{"d_model": 128, "lr_head": 0.00741, "grad_clip": 0.5, "train_tokens": 157300000}
Each number is 128 + 32 x the weight over its row's rms, rounded and kept within 0 to 255. Layers, rows and columns count from 0. Numbers have three digits each. The size before them is the row's rms in percent of the matrix's.

# o: layer 8 attention output (transposed), 128x128, rms 0.149, rows 31, columns 0-127
# q: layer 8 attention query, 128x128, rms 0.0547, rows 32-55, columns 0-127
# k: layer 8 attention key, 128x128, rms 0.0472, rows 32-55, columns 0-127
o31 072:106120032134160146112155087110116136164103098190157121139132090189179129119169167184126133128144147179152139127092129138064097111078111147149125107171115164125137133140109069130067112138191114121165155164151110174108154195115153145172147115132092141140116088078078134134127131151124153095141117039150128123130167100170088075121126157174068121156099159086082075137172151089123126112153
q32 089:124132131140152083140116132103112101157189137166104149105099117140080116189163127139138099139083173124077123138165115106182139148158132104145126114130144076121138104153139165132136184125121164171071133124142179089173085132115158092102158063043106115152146125160145110139143145096113164107182128139094095140111161131110104180174173053116101127081168109074141160111095026167096054128134
k32 088:094181121128100079131096116107172128090072112117106135100169167168098076123179136160111156150151184153098096173125166102166170196074118087158129096090091084134132138121118106093144086119076111154152155155133163172064120143096140146075089122099136068103203117134134085142171129126088124128122172073076139109126133131097144141113142147112182123145057113143115148153125121076189093158090
q33 096:109104141109157115112112135121158162096108113123145199107125147111133145089149127140083140105150125186204175120109144115127162098089038128115111120150184128122136132120059123185182182084122101110171123115092113152132156089041125114123090150128127161091124152126110126074069128136174149149073112104095168121141104163139195120068098151138142103120118170145184145188104129069178182129110
k33 083:163106114103128097167163109128111096063141126134177139098070143117090148151111154123152144115142123074131215142150139147167119049160189161096104129140153190138122095104195148187152152133131150110074080132158131090106140112159145084091103121161082115149085138088131095143049158131096163162090129142149086126188117070120127143168105135102108132143089059103117182137091153122161104162155
q34 082:129135134106102114129155134144130150085108148090186182099098096137139087094151129158140093126122075183172182156101158175125157112101074114085139100200166092107090139162103089120204118108119100128141135153097103152134143077094112094121152134149175122156117133132175159056091091141148101159067112086091150125173132136118181149035116167103144085115098180144148166165139125103167137186156
k34 103:144114122143148167112150182162151122107129200141118112113100064072135134134094077113133074120139091132138145124144136110129128122139051143073101174144086175113139092091113135183134123134123120171145081136105079086182123116107137114170122135156170199120085140145113163090076128129167115120143066194160139129172095141134144113144129195154089152121160156158116077145080103073200103161196
q35 087:155110085101130124113151131098159114161114092151079170167113101138110170109134120108056129155128146079128155168133162102126078092130120119095154124184157094110097186138110093133109145100161134169095167191104122177108028088090145160053146173164138138109102141178130064150113108099105144150123102074104192084165156140106137123106170190112161149150115159179158161151121111146083114156158
k35 099:126149100128142154143127153167162163126103158129097147137164112109175140112108158121082165109128161143153122119084135095073159132106081133148135092149190148150175148093105130197166103144116101125172036116081140118073127100120153095157095142152136158116100090140101036056105142113077087115122145102139178119183147101143171179076086121163122130173159149130077077148104106094172095170172
q36 091:073129146170171136134135118197102096167139121143147101123198154080123175102078131111081148094134148128096058094127132103132138175109107186180107118057089144144136118086122125133107109121109120091119135154146144117087191149164168212110146096170145171126095089121134119124157145140161081106114193145179160098134137175158178094158120080142086156101141081138104104088142134081082131094073
k36 093:097133121048111124139078058094117128089099070145189104109111076189114165141127118158160165192109100127141112175130107073161130139178184131138103156096092126097140138162171130117085154094139145135061195132179150154146143154143111144144171117135081099131145155121164114157099112093131155149086133150125154162073062123105118099154159106111049122084156149131122116129209141115112086119116
q37 079:171133102111139078153125121162087088116138127113104131110122168114088143109073072140116151112117140134103195124198118135137200186118173088120153080135135089149153133145169160101106126142132140126143103164134084093208128048167112111114185128051130094080172163189109079109125122090090145151101135123127139124102116146073155143129149191099147143087039146150177122093121122134115107139095
k37 077:077138138171149126128108114142126159137138203101158083164130119108118088164098124137163151181141191153089147112114096104107142115160090115157161144130116144144151169080136116175104096156087096108143079160105115151124107073126154043142083125146129110103144045134124058127170131136070121152131175147095198155157198117157134120067085152184121113100158149157076079154127132125147191099129
q38 095:122112119104173146105146090117154170139117101169130144118164091129082183078162155095117161130139070170165070125102095054099111139163087120139114112156081145143090164083079098118165156096183107137120168133131102132050119148094120121148110124148161194128072103095143108094094090112157106138133132069108162132159119109191159127153122121138157135141197160144114141229122136112130183185154
k38 072:138122118111141102117129145097126165111121063089136124146146086068134215157173130109069148101183130110130128142094130064089138174096148163087115155109113118137095109140121104137118187159088097145115160181101103185130143172089169198202099111161105156150096165132137176083092141103157131123142112135112159033128150140157147166179102124100119127147103141133158103151170151140078207135147
q39 088:082162166125079198140117095169131120119148112173112086129155138105146204085110156119127120108154115131178037113111123097122130160153114189144128110118127162126132106113142106155128077134085063178154130130135164153100128179140150181154113151169179155131134097077126124135175075178142120097108163110115171102091127108163131076111107042140105124085151110121086131102134161045093122078086
k39 082:109074119117083149166136085091127117142132066096124144114098138151181157129114143158154080163054079151091125127145150098150105106141183100169078187117140162140103088131158152147073116119157165107108202093143127077149130136151122127112161126117046081136130171117152221178156187140163152133147131127151085145102101215146114105176100132112138159154138091101113159106144175138108157119111
q40 094:143106103107194148148169052113143148159134115199142152095169112166119164125175152144077131150157140111129122117137135045111083130152146113090103083074163133174140159112091079138117199131203107149134175126127167098069135124129104164136135128178147123069150148075122025074064156086148131146108120102121142122103135132141108069182107110137142153102124134135152137148087116109111090130121
k40 076:159140132161115180125046156174110088122138087099177133130172141106200132129118076115130115114088126219101164142082114112083155102154139147126108166143118115135087104103136103160135131140201127133146098135167104113150156107135132139182136108181115110099120087139119153101097122144132106177105157138136096141098159105131179130095066124102097127118086065094068045091221143088128123174116
q41 094:169066135125144114125139124161093154073129145158116162145083115114095119110112103072129144125113152128095150177077102128111110091135095145117057144134100098153140177109088157139155168123170146137118116108085086112192060101080105084125164123147148166106158164169128132135117127099114157211131090088119130117135135153063107184117127191108181161150133207145160166166102156184132190179155
k41 079:161135170089161096111118136097131169137081167170154124172094060052124118168134204101113116077191170089177156138089121118092118113088128172060133097187160165087134103139159067127134143138119067162143131168108159152131148158095133181139141151155100129108094144087120104155080145176088131160143139075138205061174153148117118152114133134107095150117127133129120141142106133137147186126154
q42 088:129121167100175076102178209127147097125082144120132130146153175129168123112105156107164154080136115123182156107077150161078091135133118131066119191148148141083170111175122089143088084141139081120150138078103144119168165104099090107133100121138212163116114137076088132103106119118074068134092137087184096153165098138162111117105078149119130105100137140205165086145133173113146171140154
k42 096:104167160137087169167100081138117096123086132113172121141095166124119089137116114144169099161123141107174175220119131128116107094156103142117165097148155150151109162168108092150149109105135140142081135110149151108166125090148131071117123195191103128125090177129070115194095140187141157130129138043062161164155155087173102093114086176122160105068117072148148153109106129128084132177132
q43 095:135186097098154161071181106162114096124103163137203120134197169161126140117173123165151138126140117180108155089100161139162121127147123123124140134112083110124128084135123105166123095151170110165130148055083141116061168194141164152128125155144090131182088119075168111094134195134174091088078122151134169131179120076188108081129160096111119130090151129143118118102181094079106103126083
k43 085:126065138143146165162122129152087147107168075077124122165153179153140140134163090102154150111106048111089133176127147116113117120109116138157123166078086158192081128116160204121143109130141170068102135185075072075083134140087109109125155101115119158164110114165153156128090082109145147163113062197122114161074178127130114127140103171140166070091146138129128096132140188122081135153145
q44 076:205130156154150106124153186200133114130133133123149131159125138123111177125095102158117154133170198167120121104113146124215149184171127126109121137178160131128149148119150110121090100075122150124138166137119194144164071110090148122099098159132164061082161200152150079127091121112137154079118105172184144120191144078149127080143132150158093104122147156161187138123119172070167105156130
k44 094:065142110117124172086142102102143138177139109079105085135137127155118085121093109110123142158136056110149167171160124127129142117098050103127118138103154141176127157125065109178126137067164164179137105096149147058167123148166111109122133145154140157120131124134033086172127155121159089104114118071147133199137132104134116124117083173129165133136102155150164111139100094100138033212150
q45 085:114137127131156110076127216129141140101126152130072108110174152133117140089114132087101147155138148170126160092090143093118064159115155151073125164088108101088114152174150102139139122098158112088189143071129178077121196064128116126155097136126177162141090132080105154135145183134144074126090156135135103133214132134191117152165025141131126113126111121115127153089110123159125161134193
k45 089:153190167094145160125113129151129093164055099137136125099107178118099054090132133097153114192103139168166170128103150117119144108140145154130157084098105144101099132175086109122189135101137150146071105081121144114203064153133075092148176117114085141131144115150135092114118124158162167136099123086101129138135125095167158176112131172103100169104156146035109167148147123082106039113146
q46 075:131132124115116108079113083146118141101122162119128171142102102123109119112156125178139094189141166084116124146090161126150100075106156128120121153119158112084164089127141104127183153181160162084102107132055195150156134078124104088107062136124054098063108139102115075108144221175150153149103114177136118124204183106131130146127110097109122153176148130093158144115063093148142157186141
k46 083:119126117169151165065172119164103156170172118140161094177114162127136091138126055059123164121144122072189152111167086113101101101099102099140155105121111164149117122130141122171107170087185163143132077175136071131200095131112137071129136071178143117100108169084099129159158078130127142096136109135164169200152177082154118119148113124143120131074134129151195107098095137176090110137134
q47 085:109108147113072197167150081114089089123134102121198097071168075128126178099180103131107154091145133085086063182165135118154078129154164133105113138123155107171149157093059152128117174141139122171130169141131125150103138186156120145131119131178104104064114149104168083104089153130138113105053184102140154131113075158081103107131156111097146148114131137130147172080179129078119138078142
k47 112:147142133128115168123050106164063137125148113099184130181119145139071175133112151137183135095112087110100179168106137132147195137139161146116140147153167114121187175101110136212120108146100131139090084142153123114073151101116168102121100094164140166104121119109128059162099089154133073182133163115076132155109167066135123062090136059132141133126166106149114066150141103156132083120157
q48 097:149103119114183152097138145122159136076110090115135132107125117129183121104141136108111041140198184108164100127159174122107106152126109147107129196104127169158116140129123074166107125186181124134110123113117138160116101143101096139145156134182156190123073096126101096117117155156122200150075122092102126131178070101146166136073134184194086146096154156135144149094134139035124184088137
k48 089:115174070100154159123163127105081122185148088139102170160159176106121153089143155136089081089101135101094052050191114173136163135122143150175124095127140079177128151127071133127118144119142138166108100139135129141088165105174159208087107105063125127129127136128154138165123151153167069133174132164090115130098069081146129101154150042085119149118191119095113125114117116142126097150140
q49 093:084156127110164124053122136098133172154130137126143104121106082137117112095154025135161108176162121122159128069080162152146168125112054099097155137130129133122103140142136051122155115131207180133155119080099137086119144133106120121100106127158090145158074128096098068081147128160177116130098127115137135098162127135161177188136133136098073066129155153192097162166127124092103158189154
k49 131:128121150119121076149128131102136116055059151071166158129038152149086133173124157134184184159174078137173185195115145150139145130092146128103108083100139133131137146099156108139153134189058129132120123123112172105074147121128134089124086142146153132116113115121074051135099113145112148143067188091106162143162137072158134182115106156127159150157092114140112181145113154110163071142121
q50 081:135203163120080082118118079090127113151114135055084132137114089137132166188113103105122174188145146156072113148129131128103120095105155128175127119141128161116139100170114152140028113110133171132165141071097140141102126170165139173074142135168084174152134137112129112209217159152132143117178093128131103122078122143094111097138158134093102100161079147130123124085113130146069127094182
k50 093:129131175185121151068107183103136152161108180119094125153149127134093129101114171140094152101086139115155124133091122153123151092080064192107229095098127080158172134118119144157177116143118104112145122113107127102125151174096103146137101090094155179126098093124128082102091095158146114106103122138096205150176119158173143080108167072167168102119183131138083093127089123142198075132145
q51 098:164098152175143216089128132145143147133146123090142126168151102139118119104133181103133055096140105147094123102105143171051083100152092118149142136153139124114097165086059123169136085123136114122086121145105083189056130115077122141134089120184176157152074114060140182132117147162187078134113138088146135126134151102194151099126122097121125064174168117165134139181108140109124179139128
k51 084:103140151098145123165187126128162163128098183121129116130132097105178129123168149139117123103182204100129101131133096080086084084165101114134107088147114188107171159120090083157123114127130110125152109129111120169114116117145209114084133169130112092136032150110098074106117170118059169146128139100172137102163164103121128112142106145127145161220156120113142128112085073192091205136130
q52 094:144142116116122110140135130109092142101111150081108134107128208136113122140097082124130122100127130115098138099161119170194145134073190111089131143110128087147141123143181156152132098150065173154169099163146136074168138149179105158129121105081139118112213179124154113123175153093090149111148142153153099111129112146074077188154150170057103136086055148090160082047127110124189088127127
k52 102:072096111159143150119076134152096146173128179117155059167182117126137114130112107126121127131110108141150088121075135108121163130089094104160203117059090110129120116155100131138175108082137132094184117207094094154089109109057119143149127088102146140114171089113166124108173153124126079158135151108136169134113204182091139128085131132186124098073150187175126069120172163129153105157137
q53 082:204078128100170110142189104153152088142121153150144183196099110143062190087107110081147140143125147086121138168067103115123127126146135123122146162155117107100082170108093108125140181146174126149130148114066097166131029165128109106126126151145097131112145108129157073091123118085085198167133084102083170098153131119153121138165215160126141142127132142144145158151128155132067157152126
k53 089:141129163104129096097172119101149155142088142136146108169109083103122127088147123133112146079197209063183060119061076100099077135142084165094169101175140126159142129142123091105148179137123090144115098129080129191092137128116149122126127189141117113138106104112086085118087148108091136141117106092158180041140186071147098100165139133188116126129133128106153145153110100146080177112144
q54 078:059089111173095132096154136149110130158121092146146144112165157115172111159136133168129130116105117153107073055164187127107169150101135143183127075152084138098099075101107142093158113119159079117161114166199139142130198150134184162154131104134143098133099097124138123156142129169172086090131167113145174164107137118190167059136110090149090101092145075082091116060116104111141094089078
k54 089:095139102130132192184095086156102116153168115136151104101177177188159122172142101139137168156099130173082117089153128118086147134097166123191118152073104134177102137140146161168109121133175152062127152149151101082082113093112116109146126080129063090139117079094188139115162112151112133135132150141097133188126158168097121127091072120177111121118149109077082080067162196168087115113118
q55 087:122109093130108143114089145121087123127126125119180174114147150119135156141142162151123130086130138088144122131104148125112126124108107119175159122171224176114207071098150099138101099098080105068112123167151218133102193136132112128151106152124092056051155105122102111107173172155186112077122164159180110115164169114118169154116130088153083163167127142051120101112121089116166134119103
k55 076:097123124156164166110104123164100117136157102143174104098146151157116111164081054127189123148086145197092173125149098149119098050139098108150132176087143150147070192123167170147129106159142120099166110169139112112066109069153104060110138171128171173119155076148080101147158089075141128130127111177167113216125126104121095137118068150138122107095106107111146105098130141096169116111108